Each number is 128 + 32 x the weight over its row's rms, rounded and kept within 0 to 255. Layers, rows and columns count from 0. Numbers have three digits each. The size before them is the row's rms in percent of the matrix's.

# gate: layer 7 MLP gate, 832x320, rms 0.0408, rows 754-809, columns 64-95
# up: layer 7 MLP up, 832x320, rms 0.0388, rows 754-809, columns 64-95
# down: layer 7 MLP down (transposed), 832x320, rms 0.0368, rows 754-809, columns 64-95
gate754 102:167101119148157086147163197148163131172155170099119121161156145113161113169096087168027105114173
up754 105:164106116119080096053119111141128102135100129114144160102177147145166110153127111153076109115187
down754 104:105122114066181189170168126108156149096123094116107169032159133107142056118142096094135172126136
gate755 104:108106080183122158113179088202104083139134167107144092116142137124077141138185156161137093161122
up755 101:103184172089154132157166098114153137127161114114061132097115126152146147099123121072133178078101
down755 101:155169150229173099201081119100222141176172111142106122093076106120165123104099105102122066122134
gate756 101:170093164150201183123166160095154127114101079167104168104133130158130150112116119082160121125079
up756 096:155128156073117110099155177152149093149128073098135152120172143126120163141116092092161154193145
down756 099:125140170166176088113052132149132116145136128177176084115157056124110119183090098087139148116133
gate757 093:125112070168138119066165088168126055109112176138155070110121110216143177135128198116076172122106
up757 103:117108098176109090079112129109099139113164156135130116120109126128157120150115138116112185103097
down757 100:131099129124074097124149133100104143114140176128116155137133161076113144178122086175176114151130
gate758 098:100128139099050106165091128129124103140159156081121095126125135113093157117105225160054152156124
up758 100:163134123125134158131174128100096190115172086133152137130099130116076188143153088123117133173172
down758 101:129181156210139166140128101138093105143151165172099083115158117157123136099156139113150128098110
gate759 105:113170149132128126136112168136059148134163131090172122179109132117103180079166151088080072163109
up759 103:129131141117105087164145166087168121131104099144126117108146120112122096101117154197122135171185
down759 102:119097132108141106100129126140139207107120073095144120126104185092088160118109124097107113146084
gate760 104:121100125098109118058111135137078160183094144129121091143182181113171112161164037147150121168208
up760 104:124184098149108104126110132105099157111142152127169125087106125148116111120156127083081106098191
down760 100:099133069196173183138103158194122139131125147183148125159100131150092212046132118142080119110098
gate761 094:142088119118092128140135116138052118082140089087094085121097109091088149161153027107033102163104
up761 097:156125123172069096121153110100110158126149128162119190151113114081141153134130135136100159149037
down761 098:158151085142134157129097123146134094236133150183104170108114095151202125084102187122150143051121
gate762 096:156159061078186131204141101104087079105117133133108106135084105131146119146120091128049174101080
up762 097:139100151128096158160189150092110124196102101110135154106134078148187097134124159142112129108210
down762 103:144157121153151099088135105180128113082150142099124157159124228174208216105089124101121102068135
gate763 084:142174148115198100151106131189182061081080191128059133109149157139115166138091174095133147113096
up763 097:118115104125035180084102121121105162104140109107139137154101130123200146082100122154081108138072
down763 098:122108082110171106135089147169150089092099100081104155071131150135118078119150146075153084118089
gate764 108:146148068129121153133211176153123048123093112140170173128119163161166154105148133098140084114068
up764 104:158080107111158145125084148101192144113063061121124098171107112122164114131137121103100184117077
down764 104:112094085153145090115062106147123168145132140129107159112121147120105143118155145139098174134101
gate765 093:164168134174090093171179109203167115174164131108093140150054111130153144128145095159108127152072
up765 094:107135111111145128158137101139109171114090138129131081125165119109094111119158074091132144104154
down765 098:098103165158101214108133181081161128088101120154110129075152124110141078173099116176145129118135
gate766 085:143177077145060166168152145139162160065141104070099180128135151093165140163124088081109135143125
up766 094:021190087159101175139136148104147158081126098121194142177081133111122160166141077125175140127114
down766 101:065127192115126152139135111135098081125124138137211096146105052105090144112137117166127062093153
gate767 088:176131156146153146120106090122159127121108084117101123144010125104153117106125136137109099105058
up767 093:126098118133130071147159106137105181111134165156104152094150114071138103137166151130183102128120
down767 095:109096109169105160114183158117137163079121227116125185138185089159135139166132152130124110108131
gate768 092:154109087141126158169164124102128167157108154075116116099089157124162135193130136150132082108110
up768 097:117167142166199103139123139127159139106117088114121109164041115185112165129105137146109159129149
down768 094:065165212129124133088099137120079082116163115088181086107160080141151162179125140105144077169141
gate769 101:131157088120130134108095132098143135115032145154151131124111145141143103065048083101092142057147
up769 101:055089134153118166067124139077182110152144145166124149108145124074126104123095136146080083101211
down769 106:120128125128109117059134090148152132123152168192185136167126077131087089105090166145148170179137
gate770 094:120161147108166093069128143065106162084134139125196143135127153092144136152123103190120158145118
up770 099:102134133111103130085108139139134127099121123108124133133113121000164147118106143131164128126177
down770 096:153073153124185108104147145139147130124181114157122089069170227138113102098139119113086098170059
gate771 102:192107115186084100114117146117154124180116148082092131138150130198118151116123133142114096068101
up771 102:204078087147132140100089114098164135103179135106204139114126136182126152138127176134095175119142
down771 102:092079149131111163178098051116055114126117121156161151161090079111122107111129047102129196133145
gate772 096:117107128101151064162161176109124118157151139119172070087077128126103134168134086139132084183093
up772 093:079142120154122179141180102171095083090151115187143167118136133135140097170153123141128118086170
down772 091:096021088092138059150140180089179174122107147099123097153114149102113164138171141124097098136105
gate773 102:151122133155111093123145133118125167137150143127140099162184153101174078092071121095110142132115
up773 098:117146123170182146133096138121112103103124126130128158075181142156091128093121106162137116193137
down773 100:096117092104090139069120105122073091206136146132124085090107099065094084078117105125101154109085
gate774 089:159159136117185091169159160149155082135151106084115088159131113106111131151104162128143132135095
up774 094:110143102126127146164140181175162106181135078100105141134168120068144076061106178103121144163127
down774 093:132062162104072115072124180111106133064107108120144126118120191176036098219148164136161132083120
gate775 099:107142154122089172129106133137128137133175173144152163133139169118157154169192135145156101151153
up775 102:130150163127179150177135135193099133092103158108080081065107130109095164148134087077145140133140
down775 098:149123139106148125112127083175104177107097169112111140107104076127158106147139163149165177133101
gate776 099:117074121195026143150143140155144168151212084142075137150173105174164135167119121080135104094063
up776 093:140113119124144147107140186112134143109139124198149193131130129101105089158153099101066137129143
down776 097:188143117070123126118142084139159080126183180128114080084159084171139182140161120091143128099123
gate777 096:103120160136083134131107134132115157111115106099134120069129146126156128142159075201153149147154
up777 098:145139152101141113114101189176090114165179069131193134080072123113102109145154085150137116113084
down777 097:168133160122066154148166118085124133103129166137127078127147163091180082134096141155106177131138
gate778 092:114152145103138087067133146125083154082138143151159152109143120109124187172119121123106156095129
up778 091:118067156139162135166092105093143106174171028092152142124173120127135118073159181087098107169113
down778 095:118158101100173072126146168098114118185114165135189152076159053202165145121130035136144064179094
gate779 096:128112175144152119171157084124178060168121208144117141114118106121175131108127122082093124119160
up779 095:137115136132098085147109125125133093129141207118144098112188153091089101141116205128171158125143
down779 100:173100077124098138116114157179136154155135063124177183159095117151125086129103108122131156110136
gate780 106:174158152091128151126142098116116086155127127073142120194088144180091081098090156096096093135095
up780 100:093131181150167131107195139097076035071120110100164144134144117168098097164117152140155171155096
down780 104:129107175127115119135173151076151090154149103132104091089126145149161109128072135149133090174093
gate781 088:161115167096117149171182120084128051122119101146138155101088138130140141107107126104072125086136
up781 097:164131175107150122153078153091107069093130072137079152049106052130155164086103120133119151169126
down781 097:086128086130168115104062122156119217101104098097126123131191029147150105106110126169150136133131
gate782 095:115147187156139129096120099135095104125140114134094079118133105120112150171108069154132100118173
up782 092:090042136091178096110147174109116225068132191108140124144114155087154173134093177119167173141092
down782 096:117173089201151128083165109189133078106100094128110108109068105165112108129145122085120130094150
gate783 101:064093107127125148067148117074112102139105192136092104131144120145145122085094093107116142110127
up783 103:128169106146117113142136158138031089085165118119140083129124132131151146082094145168089151129087
down783 102:088163114132117146145083067154102108127179170157135184080123034070183105146153153157161128169183
gate784 104:145152094132098157115117074134163105177112109080132103101103151134131128170115100130198103078139
up784 100:098065120132153118104137162174109117108098115109136208074138147085171111130128147204167119143159
down784 102:166104145153137146139044119168103125106117142076074127094120253151156092175153141168151137112102
gate785 103:068146074084085101141157145205139099088166157085060116113088145156100165100111110120109144085105
up785 106:166125145098123116148132117173132060155124182076139069083165125150144112104134182155146163141130
down785 104:186124097169109104119059079150092123115130136098173073094080067089122110132157096107131098193151
gate786 103:079094142182118142131198078140100141104082140132129171136133154137168128096071147115140117110118
up786 097:194130153143082200189122126093127152127145142086070159143075098076145144121146089138120127162119
down786 095:096136133182073163107140130116148152137139068128132166119118149161120125120104082137133098093217
gate787 100:102214119161094083097089156169137086100117130153191133164129140127079153113102160162095144093155
up787 100:190125103183068161110040119071113177090151143111105162142123134097128143123162236079155105120111
down787 104:123103143072136088110118215141123128115122150122145142130096157175136175115158118169117125124087
gate788 101:089199109123131127097187098108103151117096126088131172091113135096115189138109051046159134069150
up788 099:127077135072104142074080165154183150114145105159107151115082129144152114127115167111109118123155
down788 100:209109110190140156134072096146153050164106096096168160154173071207106137151105163134092155188108
gate789 124:137170085158170176136114121131179103160135102112089112111114135111096094123145130121106092121122
up789 092:120057104115132081105131112114146131108125191095136087191144160160152132113103132123145144076076
down789 093:161180096099177160092151152192094088133084117112146100132118074144107130160113105150109116162141
gate790 103:140124164091157137174119140076133140180121111127119073199120141133127112099083096170123122113110
up790 100:203134146140141162166074164132151092140124111087148154172121100146098124107186126145112166139130
down790 101:102138099141146096140137114157141114075099148113154139098121178105182164075129164163144071144120
gate791 096:123110147076104114191135113144133201163096129142115163069066123127167110117142086090159111057125
up791 095:083123152103170165135116113061141100114096161160134145120087130134178129138166133119203116102104
down791 096:168134104137138110122114161159163161131140179096162165114077028113129092104144140142088131149138
gate792 095:137116158129136108136188140110124110113119109133118165151130127176173118159147136131143102127137
up792 097:093095151174120141100135150137174125112108103131159185121165150150085143126133117133097126105172
down792 098:156130094138090085147212099065107152076098138143130079112107221136151139082115118133156141108185
gate793 105:096147151121158097170145172142085136121134177118110146151120138101087124095175133050127175109204
up793 104:161096134141142170126139173184115131101102171182163070052117131143143127105104080152195110108148
down793 105:139096059090142143066102055108111092134131080173091119121166212190103158087139092154110143145178
gate794 101:168136146101146122116091110174133133133156082118165109133152166166133161153127114152153138058143
up794 105:136152131136137146125176078131134161150096129111099151081052121097117132086076136086134124178164
down794 104:174102165129119188156056113110107062095111130150129164144058102093136170138117089128102163095178
gate795 095:161124108128108114125146085112125107149064117153136110134113127114092185152087152126072153163147
up795 097:116141060125116097101113127211127126162152170083063201150086148104109107114141170126095151154124
down795 096:139117187147184126129191187180151113083121088173102073150160041145168127163134119125154089106032
gate796 095:142123128180127140129118093140200147143148163116124144105125164092153149149077174178103143092145
up796 098:132122136117098129162130152084170128131158109109112155149108114139116124137070095121124082123124
down796 104:199119139125108130109106125184181157117176114128126091119144169074124119129108107083099142138143
gate797 102:095095086164081140129136138150076088171126133092116154125083127119076134097140162146063104137111
up797 101:115137119069181091112159174139111133114126107132073146081117127096156079123194051077103181101151
down797 108:139140114095170080128126155159147126201070154108137164135146185136093115092196128175145139129133
gate798 088:089156136093139080124134191119149107092104126123113211159110145144136181097065148088073072119139
up798 095:132099139106122188128131087181092161126107144101130079097086136149130097163109085120143116122157
down798 097:126139182135145167164121130158120144126141136130134211162142153066128146147079170085124193122118
gate799 110:117168169079120102142100095136164132136165124120077102137114142145136154142134107153119109080082
up799 105:072145116132106080118132139163078149136114112110127153152129131082143082121115072085156091127134
down799 102:115097118111155056090098117215137187133122135137146109175109164104118154135140083107155137137164
gate800 101:108146039091134104056116142124139149219144190121164143136121145122154149172163120065131157118129
up800 104:165145072087191238118070126164121113168097104170201110124172156189158145109150166114157108110141
down800 103:093142182143135120155143159128073141166168169154091149136133060143172092117089096094135117118195
gate801 102:122119109148128126156182165142093150113082134077124068131162148161120164133191181129117100092117
up801 099:166146129078146103101151165134131165100153144095151145128179187116137176102103146137165123104125
down801 102:120065109090139151160123118124088076117133126137164161102152098121121062139153041142120099168088
gate802 101:100146091124104066126092152100115163140120165131097103125162137114145100156125171120110157144166
up802 105:085144107125107116046083139130093107146104151097110120149172103128139085091132101082147120088127
down802 098:133120168146134133125191120113139117107098109140145089088123000136146170111072108058169155167155
gate803 102:115101133078125162198164125157181099189068126120094193119086115086129107092115136152089092169108
up803 098:163196107089122084158063160093105106186107167134165103126159119101101083100140130127114160086162
down803 099:144138100139123067060122127091075110108126126168210173110107133180126189100111146078141185157170
gate804 097:175118098097142087127154154154148151162214175123131092113142133152104124149081111129171164084161
up804 104:164154121114111120139110135107083109142106134131063148172095120140205136097107102163108125129174
down804 094:191119150169135141196180184123132089143080099118129134102157243145131109128129135152169104149156
gate805 102:207078140132124119152099119088131164111145139113105118115146124147157097138155157155179089119115
up805 102:093157128117109088094098129117141177145148138118096162103094145059125114092127136078077128108122
down805 100:121206127161113160195085090122130121129180116142117139048132173111116104120099105133103129144136
gate806 095:079142149137186105181136152136110146154179116140117089164134123168125084132134073085114112118179
up806 093:109098132119123166076069122109147063083155101155103112160129148085071156109117143155100179138112
down806 098:095146123119117086065090159126139155202140204084138131115157127147132098119159137123105063136114
gate807 101:143164104160084101148113134171113111150111108130061130157170142124191114117140159137133176142137
up807 102:157155082088126154158105123117110134134145155152107105146089141142128142105156133121160123151118
down807 096:176162105154085079150135167160181103154117101138084110119144093121199136134177112133167151163147
gate808 099:087124078104153050176137141128117180151088148166084107129119164180107083154126129190131142060114
up808 104:126104146182133159184109116204116157104143113177090077129147072109131126126069158064110131162184
down808 100:151145141130102091101136135129126117066115174097195117094102255087102204153116083097158074127117
gate809 100:179132123105109135059147100118138122072176109088110111133127112156147154092092143124113121129105
up809 101:109167120084066170157091086147119112122136151079129115129097140127119153153092130138099122074123
down809 099:121118115075132143140147181186118100058164114086078099184072095137125178136074075163094109166099